Part of a small language model's weights.
Architecture: rotary positions, no biases in attention or MLP, untied embeddings, attention and MLP in parallel.
Each number is 128 + 24 x the weight over its row's rms, rounded and kept within 0 to 255. Layers, rows and columns count from 0. Numbers have three digits each. The size before them is the row's rms in percent of the matrix's.

# down: layer 8 MLP down (transposed), 1152x384, rms 0.138, rows 930-998, columns 192-287
# up: layer 8 MLP up, 1152x384, rms 0.23, rows 931-999, columns 192-287
down930 109:150083047159115103099103108130126138136156105111101117145118166083171167165117127125142127098095168098141121078090107163138107160137133126130115136099128130129119095169142104149166108130127126080104164126131142090117180186162155142140122131170174125141107169126130066145140136099172148146
up931 095:142124124120124154145151122135100154185151150125121138110092109180136110139119111124143172137120130115105168127151114176154131123134095080126141108098127168134152131133122178146142120141158121095119145134076138146104107103143119128115134121113132131098116130162125134117110105156110160158
down931 090:103100152137130110104097129138179124148077118129142116093176115104111131150147133124143107126117124128130124082122157094107136150140153200150144113156124110185064139112168125109139171118097124190102123103157102156142146151118138149158105143131099163164127100103142114137155134128159085120
up932 097:099119164101180102162146143119133132159144129103106134156118110116174129130122112116156103098104133153114110130098130130129162126142151137118100108150096115124172121148111116115156128087091142100108093133128141096136139129154105130132103152180121179147147123169106134148104158118132141124
down932 100:133153114120082152084107148118114162120172158135178134128126127146140117169144143163127134132155132070117188055124141137126088130115134101110134142116115129151132135112124141133143116179125115179119088118105151133110139159170141113092155139097143080126103155117130110124166107110149089101
up933 097:163126089110149153142112101155120164120139135097110109115090156162119131101135134144149130139125075083118106157097094110156126140097157116112159143142104099114157144165101154138171094104095127082132137169100124151154118135169134142156096132176112161129167152119119154123092077142098116100
down933 096:090121150154084112137139138106137124137090123126121118091143120122148129145109122110127148107098159122117118128123149121174112098147093186161086107152129168097096140088186127169078153127164145099137123100146133121121106148138121103120164108112109127149094113127150080132135130105128145159
up934 100:152132083158110123146120088111138131164086073173136129141118116134155120133151183154158101172144120137171189121108130121159147101163124148107151163142125090132151176165129101127138096077152113125105092124146136118102124120095141121108157187091112145095107139158145105165123132126146116120
down934 092:106136120118144109152170137129123098107135199134115127104136114131093142098117106087114144103087139090096091126138123155140114163093102132141094081111115160123121102117135172152111151147094135112148161149106126162161156111134132137169122091134162096121102146094138115063140165165145140136
up935 099:117119210132156132100125093155075061100157116100110127126156124131132168125075136142126136102114199117131123142146151122156109135135179108139136161120117138164134150133146131116178135068109135128185102131168142122138160144119159109112161146113118169124130160115168101177112148105139113135
down935 101:098179038142129126199151162090138139136129103162147126144109124160121096119144126125115163140139110146156125127130097102111101114151093131150125093168094149088121131134140139158116102149102141125072164118050081119107118098118120113132122128167139139106136091134113126143163106121142122131
up936 099:124149149114166121127115161117156081120141091132149114118178135168139120111112158116104125140099186117122153143156133194157140099150125156140141131114173138152123096068141148124139143168106107169151115125130140094151161113089142161108137136130092152119130124146108130137125132133132081155
down936 097:139122122106116112147123135192132148133140130141098104139107120110120129150085132121105117134108093154163147149136112169147132148125108147108094160139115127091148123140129116123113124156137139149127097102124150141093118082124157110101140149146147118113117113105139135104114102087124147117
up937 102:085109147142126117158151109160098118113126109127132094137113157102136103121128146153117163142100096135190160141098111096127152154124134158133135152092123124132106115108136125146085116155154140124110157102114161119170149129108140144157152100145108169109127162110122112154108180121160139142
down937 103:123113137135132132137160133135138104134115142099181149113112101164106126114155100072134140126164086120106061113112169126155107173104135133136185167102168161139160102133115173089122159104128133135103124133144124182146143146158159104141105140140136124160099121103098156064093086124125149108
up938 097:112111194111095136113106164119131149075151136129135111148125130135131140125158128179135140127178149175134136090104110137117148118157139125115161126178112133131138130086148130203113114130140090108084135111119145131097142157119134131094135106126126162134106147105144137115100144176164135144
down938 099:138154071164159120142134143096169088142094161127122129122154121094129147121129135075108134143112108129125122147121168122131094143117113110165095130132170111123105096119141123141165121120110166144156119119144134109150162131136110118141143162189157106102132115153135130140143143109146142142
up939 098:165134101135106150119179122151164138133097114115124127139184101131134159128122144172131116127171111121113140169149133104151138132173114123132138141146117144112124134100101109106170159124131108119089126155140095098178132126106135148103149095142101115135049114134123126146128139126133125123
down939 093:114145172186121093139130124097080138175157125160133129091082142148126148145141120130093126142078161159164142127135151132104106132119156137125126120130123134157126107142157135162113145119150127090149112116113145154112123143125161127146099146123161156146172132137148116129099115101104132142
up940 099:094135125140131141135145079137125130138125074120127160101151100133162146160072149105125131111120113166091124132138123113090169114090091125132151108069109122098104124145148100155141086108120093129130167141089105115112114164140103171118129131134137151128103142145084131098142121116131140119
down940 102:124108154144150135125089150145129125164082175142078164142099172147141139114160119170138084124137161098174117110176135139111101102118153089138099163157122087181147143133119131102173175147079144129144116137139144122124144073103139107130159139143178089130129143141144161151106128141144119132
up941 097:150131099105115141135149141142047102122094131151086163169133103111161095136173117152150115156131167151081098115134139125063136100149107111125073134091082126138119108140116150118156121135122111123121139110102154104130156123148156167125142113136102097141139118122115124183118112132149121135
down941 105:174134140130137096129113138115163135175088131097156156124143168130100122136095091123113116133130091145148092103156144105109125143116165130092119158132149111120163103111120159122144134158106142130103092136136083139144125090097155121133112136111125135133131117159156135112095140099113137125
up942 098:139135133112119106133098095107154114148149155139132140147148137158132126120095119129123111135096121135085134076105117126138125113081140126109135155161120170109108142125151138163166130147135155103092114109100120175141087167152106112151146173130132087122124105140147121152120102078118172135
down942 099:141111086105136164082132098150166141116090119123077149133140126110135113117187144097160120119117073132161084177117128108124136103146154139143140111111171104086122123121117136081119102131098113139113163123154151126145116092112133142163104126112126176125101140132124143127091129206113142143
up943 103:108137115125118123160143127149104113140148125102204119131148105117132133166130158132144162131112123144163059138148091113144133176140115125100183141104130117107152103118105144101125136141042107127117110127141096116158150150120130146121139146099138101149095148185100144111104112105125113119
down943 098:120132117139126117081103117145165123084114159121097113133114152144137142118108100117129163135163111103132178135109119132092150142128114108140096143154153125114125120149137110161143126111140109107147143146107156104078096124149175127146145138149122138101139119086147152132138131102132126113
up944 101:105105112100113136153154156129113113117157140152117119140168100142157132131126135160118154119118078129124096143077127099111121127104133121148111110094123118148144137112096133115188173129136122083140198156153172111117141158137141148177154161133132131133100173107118136150132153115145123142
down944 102:152146120112116132098109123146129154131114130107129162121132121122098140121144146098091146153141159124161131184123180147122090085095138131131117133136066146131125119145131131140090131136117161120175124091085121106132120124111104104085107091097145144138124137132106162116114129094104131136
up945 107:098133147120108146156104099115159125143159128107098134118128134115102103157133148132127139095149099139118148163145151154162162158129152119128113122112129160124108061142175147101139120149139155153153140099132101121170132128125158159090164131127119107147087151146144124132125119120161176122
down945 104:121102126112147115135162110123136094121166114124159137120127174149132139138110096155083122138092109117158140089149155161125122144134110145117143114150098164084163128103117162092109123091098099126089128151144103099147115153113160123151130107116153111124095161115123121093157102170106119103
up946 101:136121112110092098096136108160120143137154150118094149103119163128161123116098120121123138131118153092166136126150106137155158147058137117101093157122144159110138094093114124141149106077115131116068107132129162133144174138105138106166118135140136165122145153086133073117119098106131169056
down946 099:125146139145151178126109148112132072130145124145134124129112041118106182096186159135134106128097150144107147141087124119118087104168084139140150115161136143156166160133129099111152143119117100121152133125131124111121083110133125126083106133150133095127115134167120144176148114140116116157
up947 097:103133164125116091158117132128114124105137116130083118159127162140108137175166152111129132127123118092167183119159160134123095175139106165117080129110123132145133124144120153073113100139138137116142121115126154155085171094091114093118125141121158144132108154127204185121091106168118143107
down947 095:136113080159152141042104150117155160133143110123175132119117107145098129082102128189192151147130138148094103123129128126170169113128135114172184173106090125095112128111113114198133149097125134134117150138158132125184093141145141163140164136137135133130140114138090096140162129113143122150
up948 098:152127127151107138191135118173113085149139120183143115099123160108151113123136111163133130153145057127085128078118142102136081099173120108085147165168124135141143097121104101134138111125150141151147098086143135149132096099102113097105140116154133157126131151147091108126098094057148124134
down948 101:114116090113180102074165133062133169145135097099149169147137114091123109110124127138143101114161151147155115151141124113122167144077109172126091124079129150131125133135121148158120154135154116122071154125130130115152124144153154126132123091100180097098146115105118126128146139167124128167
up949 100:118128153106124105131131104108128125128136133106159093155136165162092112119127148157116115128116110133150117135149133080114146143113078137126149121121088108099105117092109127136137147118108123131148125099124149136088086154105110098109132142140103136152133130179132159143148140158110210121
down949 097:142162124114139149119068131131173140158132091127135178135122089129127144110165113138164141120146108132130130158097137132139104076118179072123106144117132110156144109129117125086107130133108141178074155111143090144136184125120123156118147138120144148127147096093121113135101131135135082162
up950 100:129111095159125122168137122128110117100141155117097141120101109135168140121112164167086140142094104168139134143116124113059086154118153124096107150108159135141134133141156112119136109113117135122156110119098133147109140094121124086111102136124076153133140124163076091148155112149133114115
down950 099:220113154138131083095124130116118144103097104125174118155135131150091111144151107111156149099172132105113136135124149120172132121129134159113141095109122109142162117165108150110133122135126136121092142127143129119139076113128100136149134114132156091127121124095149121157122114136150142158
up951 099:143136117138117130124162109142133156127084104131128116130103107105154119131149145128101121088139091120168078119110105113137150109139114178151164122170112144109154077140127141147091099175141155154168118126130098154102140149160156114118100133129145112109106174152187139116123095122148101117
down951 097:110090112113118129120088150098104125083167147139158139123139163151102147105110150136156117181129156133109146141152144112118122172115131066106086132112141128151134120151124102093145151098093107102106118122094128116154123137103099143161154146135096169128152083112099158109109109139123145127
up952 102:104102167105133113155126163083106142138132147158143142088142099131129115135133095120154122193167123151116113134124138149105141146155136136103126124106126114098143109112136073144121098119124129153121136111166131105138134136097172127098111106135149139135107126120127116135131118113130129126
down952 101:119160093116144128143167127123132090131121114057119181158111168152134161144130160092084142111092142134144156133120146107115161109122131121158119144128088116122101122119167115155105090141132091151118110115109161104125145127138124124146140140144090123125130147145125120128146137120110146111
up953 094:105158127148154094130163175124169091147094140170136123169106124148138118112084107147099123125123163174164157096126110146140092114131096138152117159118142161062149139119141126112128133106163122141144124133119163072154141122116186160141117149170133099117105131154151125145106080150151156160
down953 100:138118131128124092133099120125120118133148179083146144086129117092106156101120145119111116156149099111172131097154137104101144115120133119145165150107092124114104133147143160099111131110191116160111084125138110132071114082156122097079133138139119144096108132128100139159134140132108091116
up954 101:160157141116139130120107134125152135140140134178118105081101111160139110093154138144112135122158084124142129120147085109152140147114165130083149124141134128156133153168092116143117104136127146114133136068151124075114129124130163122134109121149106131146102174117170166170137127108149163112
down954 096:129072112130135149122138137141108124082132118081133104167110117065129107173112179142111127139080175141111097150118193135121083157152088116121133128116109130133089124093148139076118171102130132145107084130132109171144117184118129145134141136151140127127115123127120099085122104191137099133
up955 090:161124120116125089126163083128126144179080127158128159120144079121131118142120120142126085094128150127131170114145105153119109133124108157102165110174149135127117132111109152080159143143112128118120148124116190085115137136110127112125122117143111089180134070093153125107182112152148129167
down955 094:076124133135131177112106144117146144112099146114107114076104155162111138120127103133131135169122144150130115133115144107133164123130149096167104125111110119111126094142139091142119104079128135152143060110144061135119119112142155145131109127111125131101119148140113138138132124100121117099
up956 098:160097137142112126088148139132103127128133112121141132145122136111125120170131170120130104086163116146109108141145161091094096157163139138144109097138120142085188078149114162134178105126123142139162084113126082154101146125136148114103149097099146117089131156098141139144133124120096097163
down956 094:133153163110136113155133130113128123151125136150122123131149141116103153123115110134117149178065126130123161140128130116151122098099094100121135127123105158199104171106164125123106160121102135125122228128149169110131161126088117149160105123116113123140113130119116108108099111163176119088
up957 090:100140160086157136155119156117120121135147118116117121162125127099149116131134143126149119142143136142149150119142095123110149133109157089112162094149137136118084158132111152113114104127107139179169086126144117145153127134114136129155137121122126091124130110127116099117139188124133099149
down957 088:143127132137114154103130073147103144120109148137107157102113131162119114147138116126119113141110131180147110152106163133087098087183092122132124124111130112128123118138142132162083177148163095104138193129117164127113124097148145146106100104119120155127121146109139131146104083113156167086
up958 100:140093110113114115131107124124171127113129175136111053142159137150118133120050150165145128106109126115136154113161163109139137145150172150111149145170165123132115107099145153058120130102158119165085126136137086155119105101102195121141133161087116102131107152130123133083136114145102119163
down958 105:122149128092162119156157135096153165164115135124127153129119114075143119097163104148101117147182140135101136129117077118111113143113153120098140113106115155149129145103116105138138126141111126089086097148135144120137133123145142098087114113105101144163116099124121140130151149128143129126
up959 094:094136131089115151104098118134137168143162124153120116132096109092109121146181132117115122077116121125153128145148125092080137157128130127088175105106152102127142154121119114138124154126111115126116134127113110145079129092178113100107118151091130150102105123157113109158158098094144096155
down959 097:140122142142128100134153129109131111101132117134112149137159104169154111126092155101181137188118095160122112111124117112157090107106120109143089136135136165117138103110152121118151112127141120099154130122121129117191135190101122133131127109124126103124125123122122096091134138141126126081
up960 100:135144129162143112133116122138118088171159137130096153110113121146124143176125157142140141091144137089090113152091090119134155153158139143102144119125129142139132161162157157147155160134118107099128144098156146083169158126192102123086143132102107127172132146165140149137118114135161122126
down960 103:121096105103058134133141120123109140136175141137167122164131116133162132113138080104099113109112135139169136129154117122135134124084086137119152179118137127122118091122134097119149136109100101134102123115079104104130112159135148129107125133156120141113127148088145135118134144090125156088
up961 100:102129112139115151100117131121090111158161103076113143089134108138132119124129151145111130123143119139160109126102132102132111100079112153182081142144127121144160137188117144120104099110122136147144097157080172131127158140111131118130187092171159142140113165119141184112153090096140148116
down961 100:130135159135103162120101142124102183107088124159146130129110149129114102146125112129172138113151159128074119138165166134120142123157140095107186128076137131101125110113130131098127141131171147137120133120138123134133146127175139170139100149095123126147165132120112106155147110159134123162
up962 097:137149170162126119170131119100120178134134130114152149108111135140172129084101127109166129151132165143128131146153142131140129129114138142142124164072117106127159103137099094128103110114149149122107121127121147127180148102140113088100143122112088157115148126133147139145139139126145146110
down962 097:115122161117151157134130116137118122122143135148082141141119129114122142147166159098166096127142088134177074112129098142139124121098125134118114122179140147105103127176097139094134110142141090097109167115165100120121098162127146131137108112155144102118111121113142086090095145136101092145
up963 102:120134149115141120139107121108073180124123131128116131100126090123145134097143116125151173108111127093085127163121139139084168129116152129132120154148118100120149108135095108103147124114116107151097103152101101137147157155160119197136112119121101160139139131165153151136160139119162084143
down963 102:125138128117094143090146171103146126113072141178135139144130133150114124139156129114100116161119121139117156134138135131147088144149102137098110118106138131146100174130158134169102106130150117149115128158133139144133137089073104110077117107176116127117105179110109123144108096105118163108
up964 101:116135085116146106130134141145133142122146126107138210095144145126133119108147136173121147143099108126130078114143169145106147140128112189147143169152124145095128165087109140120106126144095128149113105131095164096136141183127131099126093140144123151147121162138127087181120096116120125133
down964 104:120137150130137107075145142105148122153111092138131106177148123139152149144110118133121095133156178107131098150103119133124088164157156100103092102106124106137153086157142136111129134114117102136160161135136113151130095077153142163128108147124132128150160122162101131075109123148161142148
up965 100:138116095157140126147159135128082152115158116107114143117144119103124116111057128146132133136121146148131186099129166098104128138101109082096119091155129148123095158189097151137174127139142152091124110134103155146113148102077137114117104141141158150136146106113106136104128157086110135162
down965 093:143120137116099128163063113149169092101126161130119106144138135152106186114153140178062095135160150145150153152123078107167144086117094142173140118110089132137131139115149078128079134108139119158124138149121116131125104165180117123145146158123099106165121139104137102130115111114142115102
up966 102:112109140114126133149113093139120126180120143135166126159126113126083097099069117124168095148140097132127127108121095103140099109165169103147103113148125101083137111145114118156133150106094152134147093160172140127147099143124101156120110138119131140120142135173148145165120132146178164099
down966 104:141150125117182121105142092101172155133102148081148161114118157145118123164163117139157090126130146191098133138134160128153140113130100120129133107116131170140083157149109137131122145156127150093108113137119165111111121134102148120128122127137162071157108116134121120114156150134086112120
up967 100:142118097133101100159083109192087123174124132171116114098135054132099116081119120115123156100128110136139115158091156126140096165146115144121147134130114126129137126134143127123110151122148108118099132142150129095169073124114128145128099104141138139113126148142129132112109115060083140126
down967 096:125125155129125138116149123120114114105158150100130138129119137141190164138127167134135121157109109107112103107144102135124095066113145139133107116109092116109154143128138115131144148150108153091128099130142125085106149128089122181114159150125133096114142120132103118135121092150102094133
up968 100:162078125100131111113177113099114099122119144144142107115105187136125147098133158103074116179120128141127100131141119132158145119105100177106104131134103142119119190174099117099124137122090147132129129072116146118091173105125141174160115129147115146130137101113115099147126165137145139142
down968 098:128176141147111126154126108159137168125146093090110131151122115123137119095126089158136120155124120081103115112123144142148097125115119139149127176095193115147132125119173110098170114110157050123156128107124135107155106138103109119140150158165141129110121138115132135134151113107075147117
up969 091:061091095159116136163098067138111175138155115148112112181140088113091126140160143155132135101107106112148150131125154098119127117106121092096144121082090139136149124125116165109109113079127114137138181145135115124143148142126124143128126147117112130127130102133097107137085138116135124120
down969 095:123115137139147127119128156103148134105087112108096173116128144092160153148098111088103104125138091124108149139127157117136117125131143152153114100160112132128125148141148105139174107137154124142134145092121117120089120132116140134119132166139115103140069153111116085137173148156142140126
up970 102:115105131133114123117121112106179149128101117106110195124126082113151133143103143158126149128157088104126120107154134078136135119100123151132127109172095132143093132101114090104143072108152130118116159141133112121147114149161157157084112098139114082129131120131106067113131110165124156137
down970 095:143116138129114114133132102152080093144177143131178114095104170155124127107166121107125115127076104128122120191093117160138115118145124098103130127137149138093093164138163158130123171159101076113109094129132129115136109171125115101124099126091120137134134118087161180114134100079151143161
up971 098:094159156152122123112141147110121159097133131144112123140092144138134141117146128150107139082126128140101151101115111142143121159167127136097101157149111082116137144158172172153139074133133124164105131142126037080117130135120091122095147145127140149109118107145125116130145161137133152129
down971 097:097108125094149109134099139145153102157074138112122120124161127107134122104104147111141131140100125115123110156108161126091143088099126120124193116111145167141137121094119090093090169119096131082110164105112160144131147150113199127178141116135113100161123111097126124108147109167133106125
up972 096:124136136120134154121111097149107206126135094098158107104147128086139159133142088108149149144139104147157119155151147124110116176116142121128129077128151136113191125151170137112132162141113108125145108117147127163101105166147130136099082116125119098104111136109094077133126076161164156124
down972 107:131121110103122120114121138099118091107133128163099140141126130147125110145127150138108101110120146111127135104113106147135103112124116148108146156152133119150080136088076129146114097097192135122110133091105151128158132119099157101134170135112099155149124103138110174142134185123106115140
up973 102:118132128163140145086103169219133118119127150087116136077119160137161102148146109096099143110117104174135103103147122139134127150130134132181129114120127147120098163129184140136111113138159171108077121124115156173133088160129109121138109152149153141145155127091118113144141146096120101162
down973 109:160135136106117119147145114114099165137092117131134119165157123142147163121131124164140111116142093109127110111092131148117081139160130120101137163104104117130139081097087126143155141115096138137144133130117073088100166093118120139129114119090130149101104092137138124147153134172162119095
up974 099:126159121082103137100101149174170149121104086115095128121180063102121120098107125121141160119152132119156115134117155175147125123116086080126156127125115173105124107132159143125148124149124132120145148144112131080142143183129123090135129113130124151109170119100147156124099091148121128118
down974 099:098117160118159131131152089109127090086111161135162127132107138077162114179126141145153134108176109077144136118120130127120130165105131101107133150106127106112122180177148122114090152179166129187166125124137116117129133122123139150139106115136058138135107120131133081117160148134144142069
up975 108:108135114136118080146121103125116093123119084132148149169110080155157109140167121124145137178106088163135114174122120125134166122149122112174118177138123146115127162146150089159100128102149141155153143160103116118113154091142137122140167140136097131112122175114110126125152122089122103143
down975 110:136093140132164155099128085128123108120201120159137122104117153116105123143110152149126143110132142129093132105156157150117123067115149113134129109102104115164138150104152123148138123082108123068144154112105195160158174137128117120126103061143154124131139103124170105151091110158111094125
up976 101:091125147111140136108123174125155131124154144136160138142141083131160079107117108126136152083165122112128157193090109126157151125103155170096160169107091146088133116143121134106119110139117148127094146077128124128101160157074135107122100126121126098150157087134126110142151201122148076100
down976 102:174143110145135149140136073132128122183114108125103149091117176137136119127147143151165131149099141168129119086167116126108094164157136102150108123159163102128122122126109104127122126108118129135107136187134159112117085122171116137132137121109123154111081161145127124125108093126127167156
up977 102:151133168116140137089149141115141113118144169148110174163138111065183089109122158155122135146141131132077135120126079105093089125101155119126120168140106152136154068090127141128078125116171125134099093111130110130104117123125137133115106097113115102133117127188094136136149171131155099131
down977 102:131130172154080152126125117108152120103102116107162105115122144159161141118130105118139103137070139150143127110121105159151159145139130115144111114136100153142127131146102107178148127146148131112121117115099144111139110143084181108110146195114112155115134126120139114129099115154133115089
up978 098:176146106123079130145152116155107117135177140151126139146131125156174166138173127130145117131141120073148151148077123132137126100160149100110097169140121133061093106158154147102130122134127110134086139134117123110165153107112124093177123074127092153090125135124139154168097139079117190111
down978 094:126107137138172115102134121100161095076113125109121113130118125130093115105116161158117115145116130142120134119149080129164158174097124160121123111081108121188142158118112119173139104095101146118160137105139161148099086135121111107121130145104130112136119123117164085089149102121139070114
up979 101:118100123099194152089099114138100136109129116072144141139115148142137135126161121083147138079129118106165156139170089163132146120130118145132138121100121122147166167134152120100111098125082142129107114089119151170145173134119110097158115129122098069138155086149105130144165125134117116142
down979 101:136120150155056156161172131111147127147130118151123162080146106125124115160094110127118102154169116172098105123103161148100108140128134164137104123160119118130166124120135097148129149126139141110135143126126093123101120143130124170108127129160148150123093146119107146106092154121106093099
up980 098:137148112139141121157155097076120158174066113151107118142089153127115131179102128094151095155152164087135091086140151123171148132148140117085114047121112114075129132144123134154120126066141154126149096167145134138113160135143110151115120124124086141093146178112139141175121088109157129188
down980 098:111111140155127142090166142148133123092155143098182117142156088127137109089163157148119135083110143175152131118157096092106075158124133153142158152084105150139123134123153161130152113162132135167121139101056099141112101159123137102170114136120125132117078104147141098110161155134132107082
up981 097:160128151121120135121108127125117101138116184146138129115113109141145151096147115147139123144136120089119151166153131138094167180159161137102179129179149132125078130119117144134144101093137156115130134104143149121093133129187104141118124126143168154116119122162068128087172108126126098156
down981 090:143118140122103101123140129089151140123129077118140157130126121155092135125153133125133122134154130170152096137127137124132104087097104099147048132092138107114193115128152129113106158149170097139126118173112111196151155130105135111131163128132107096135126131101166150121121124124116158120
up982 095:117122162133135133153162071115132119127140145151103115109138134120098125151133121104084092137125114135173128120117147127141128158110161096084107121111112113136159159171078143091083115117098093137131125170121108115102192146120162150112115129113097159120104113077126127146118128133135096137
down982 092:136112114150164126128113152160087129153129149094117149093101100116168138107120123144129161119130121121092111098122139111147117156128151164137136109137140140087106112084160122146153131131158128121155134099137119170130066097124110137146139152149153094123141175179118115123137118103121143145
up983 100:140155157123134123134125124142109093095109154102142114159133130077121118125136127099116123129116100091118141129108107118153087123170107079121160122148105112130122155133152107150099147145095120124095129146136144131102117143174088156101159139120103151149133138121174137128116118145161097113
down983 102:153105127156096168109165117117149144159161100158122147117146128140109125116111161142150144125143095111099093083141157141160193149111146144116121154119134134087112088122111130087129148103111110168138069163137128154145120147105176152146128123120146135121119137132098138123156158129109138106
up984 105:155099107120166141107143174155167132104139152147134143104146137117160136087110125082128175133149079097084135117113132123118161128119084118162151129131177133075131119074122147102098098093151137119106145160152137124161157137089150130097123141098124112144146135109137107142150099105115168142
down984 102:143141114151116113125131158118083112140135102126125100090118133146128115172142143163159099143164125111182104123125136153126105093110115143116098165150131177137153105110151153167187135141095116142180131134123118107146128150198098101135110141132144111162114138161107142086135168098175074130
up985 099:113132108130115114137144143103121112173119129171085155135106061136136135160169197118094109120110166164131125129082150116117153131122092139138167160131110157115119143129075125108140115128134165134125123116129122188094128091132121091141188131140121137138123102140154114130112121144082170127
down985 095:110145125129126127139112115139128157037125126106183117119121179147120116106096051138166162113125109114144126099161131133161122101119134111159126097113144107120126128133146114122124141113094103110142163127092121059137148153109130124126112124179154104112130140108096136111189143107187130133
up986 101:148082104127157126145150159118154169131114159146133153119105135164153170108111102121134148076156097144146123093149074144141131114107081149100128182105119115113192115138124173103101152110115111136151119107171159146136128154116118115119087161150126124156124141140093153142111088123151135174
down986 103:113166112088076152144151123115092120118104103157133142141152094129140162092151163148120091135131153126119096092111127086156123143141121118152121125150122114106147104142131106111139147162070164073117171137079116138103150099139138141129157111119149117131166136133169120148090149129136127136
up987 098:153140075117114112103132170154107089121126143153102154144147110116111108152165109100118127146132110125153139164122103104111112147146136137094165136130114122161152137107095123171134092154153097101138176116128136145135107107120107106116133100145148129123109119102068129138134154159143123131
down987 104:099114134126168173149120092154124153110117154115137073124160141155141122130082160162135100098088099135138148129131165162146107128120117142129104134143094145113131101116151137129132156145152115183141094103112098177129138137129149147122103103156153135095130118149152142111100105111154145092
up988 100:165118175147131126088193130121137077171083149105113154092129094085152089122160096121129112154123106133143115129088148100127124113116180140138131121139174159130121132149146109112109111154136155142183113140108121137128089113173122116172127130123148108117154173130155130135120155110148103137
down988 100:109098076160164154154105128105119136116117097135115124135110112131102166145127104143163193113132105131117102148133081169179090121140136112141138102139130112124105095139120122147135149073110155176101128125121167120123143118108143123127145096167159149083137093111128160112155143131114122118
up989 101:131087105123152148186090107172136092185126115148144084134143152123131127154162126110137116132115172113137124135115136129143109146149147114117124103100125133118125102117139168149099147127087147167140103133123120068125125155130138106107141100117149129098119137073135138162184136133113151151
down989 098:107136088125116144123107153160134111119150107104078128121100095140139121117100117152158083100136087118159137175159112129108155103092122158130099144131167130109141191133152095130118134135152146134087125126121156142149145129140150167114121117117134163103137153139152109115129118064108116079
up990 099:135099141083097120153124143131161135134077101139149128089139129105147107155106186106154166069069123145142152150150186174147159125107095136125153158159129127113106132123090110103156163087124106089158092119123134143155120125138143129134157128140158111151107082091132122095098116138161084149
down990 092:128148110127172129088122115093122119149186142146094137156124149122135117090126102136076117153155140119157086105119061119094104134137143135164097108098124128126145116094152143151084099153133124160068117132131092128096111139124116098142127160125105118110181147154110129136154125161080114111
up991 104:114154153110115158143110121140173153111128159132094125110133100154127109128122130123133128115102173133116104175137106101089138111121150123141122182149103141155113142107155124133105119101101121172119101080137134154115100136151106147122114081108125141113168162166112098122093112118152132186
down991 106:159086145153154127124127116130123114141136103107110159092128167095133131112146110148151119099099098128152130132099130089126156123134101111092095110098070112150084131168100097153128149167120158141143133143148136124183138152113121130103122141149152105141143100100093122185160126163102126060
up992 098:111179124117118087084114135094119164145111150160129124157158155114091144116092138135133125141147129114148095131116145118116125160134126145114082139134090115114139118107123152102149131139148182114112146131147134126127109118134102147116139079093092094123126132070117137143123137095105159151
down992 094:167133123158162145176110143121126097117136099081127143153130077102146131139156151139135135086138130112112141140146091135130157094115146151151178147123161118138150114108136134166140150123097104150092142110120136151134157159124100096099107149147160109162183115147124136112124144182114132126
up993 097:129108153151064119103091131126119121125177087117151091114149063118124149165146128132107129126164124119134128145095121120124117137127127071147141108118162155124110137143175178135136165130155111154102091171132135091135158122160134131107166126163074102134114124114090116140114128143131150119
down993 094:140128141118176115154134141124135142135080140127144144120138148120123139080128076134115160199115157134085135081154093115114106089100093150149152097118142148111170132130113070121122103155152118132134148167106083131159114102137117125087121140084144099114161129147153135127117123136099125154
up994 101:108126111161153154087173149124107138098082122130145130119130156105128114147102149130154148110164103135082099096124126112139147083127137161103115109140128123097131135116130127118134123137165115107120123154124108142122123097129162148124109130115077136126149150097136133171128101135174117159
down994 100:149121125093123131174111142163159115160148135106141137105126104114140106107130148110116076127168103138140128132151144097122110128130140130134134134131112110177123129112126113094099185128086154152142120071144119180069133149127101160144165130132162094164118120131127113130133135127150128118
up995 101:094149140131146140152139122160094138120141108125178099138157120140139119131145073125130140158075089122137137125123146143106105102112168147169150100140116161129118183151112151111161125118143161128156120092146140140126149141152101126133136143116147115100159115148128093136100141127110146126
down995 098:170115123146104102109123149100145131178102132120098155116109113151144135110139176142129105136162131159105127142101112134149142122140132164106109155123153091127134091142175125168102131107097112127130150156074136156136104128128154087103139105128137140139101149121133182133133090154157097133
up996 102:125159135128119150087117090127131104137121136151113129164152099092091098158112126105135143110076136119135112123120148096154091139129166116146116161134093131159133119131105097074114133135138080113115135128111157165126114152143172155114118111126120151109127113135195099106110059124135123081
down996 097:114093076093126084139125169173135109113161147104131140089127140131118098060144124133112139149130082148094135142137110170121122128094111132145149101083161128108135116152161144183130171123128164100156121077185147126107127089124125114140165131141132108153162121137101189168117135118124144123
up997 100:123154133120083117114107122170148181150133135119153110141125122098130137127097150110142108115111079119170119126110150110102145104142143139123118121139065150138130131103119157100117104133137158137109149105131131157136115154147147154096140150179147119071150149118118138118135135121116135125
down997 090:096124106131177157135130128103126123112137100132071116131118137133113101136116085168099143111129175147113157161147122157156137172126125098122102126144173125124139120132130132164135106134105122126171126117146117103131098134096106116135111138110102136166095118133088133152128085178168138149
up998 106:141139122144120137123114114127103102128150096118077106138129135142156167098118126105089089132083126109169119115093157152083129158152113134142156162105115136141172131171118162135124120116141132163151134086101131147091142116109135181140099161101116149102101130175127114111141120141093119134
down998 101:127137131120143107110160102151123130128087126146215184124116125101069095159121150146165165149177116110110147140154097125184121125135126139128117076102144125132120142113136106120143132107110160130123131171172128137143127143172130051117171108125114121149130165095130158135113137168151105135
up999 120:137065123161143124109113191086148129155109169118113148168119176108139149102113136114145137141150088130124134156096112149121132153150101148115109191142163114111154120133119120094153137161104134129118160124147124111129150123088133136128116134129145121173104103114149130133142086125107137156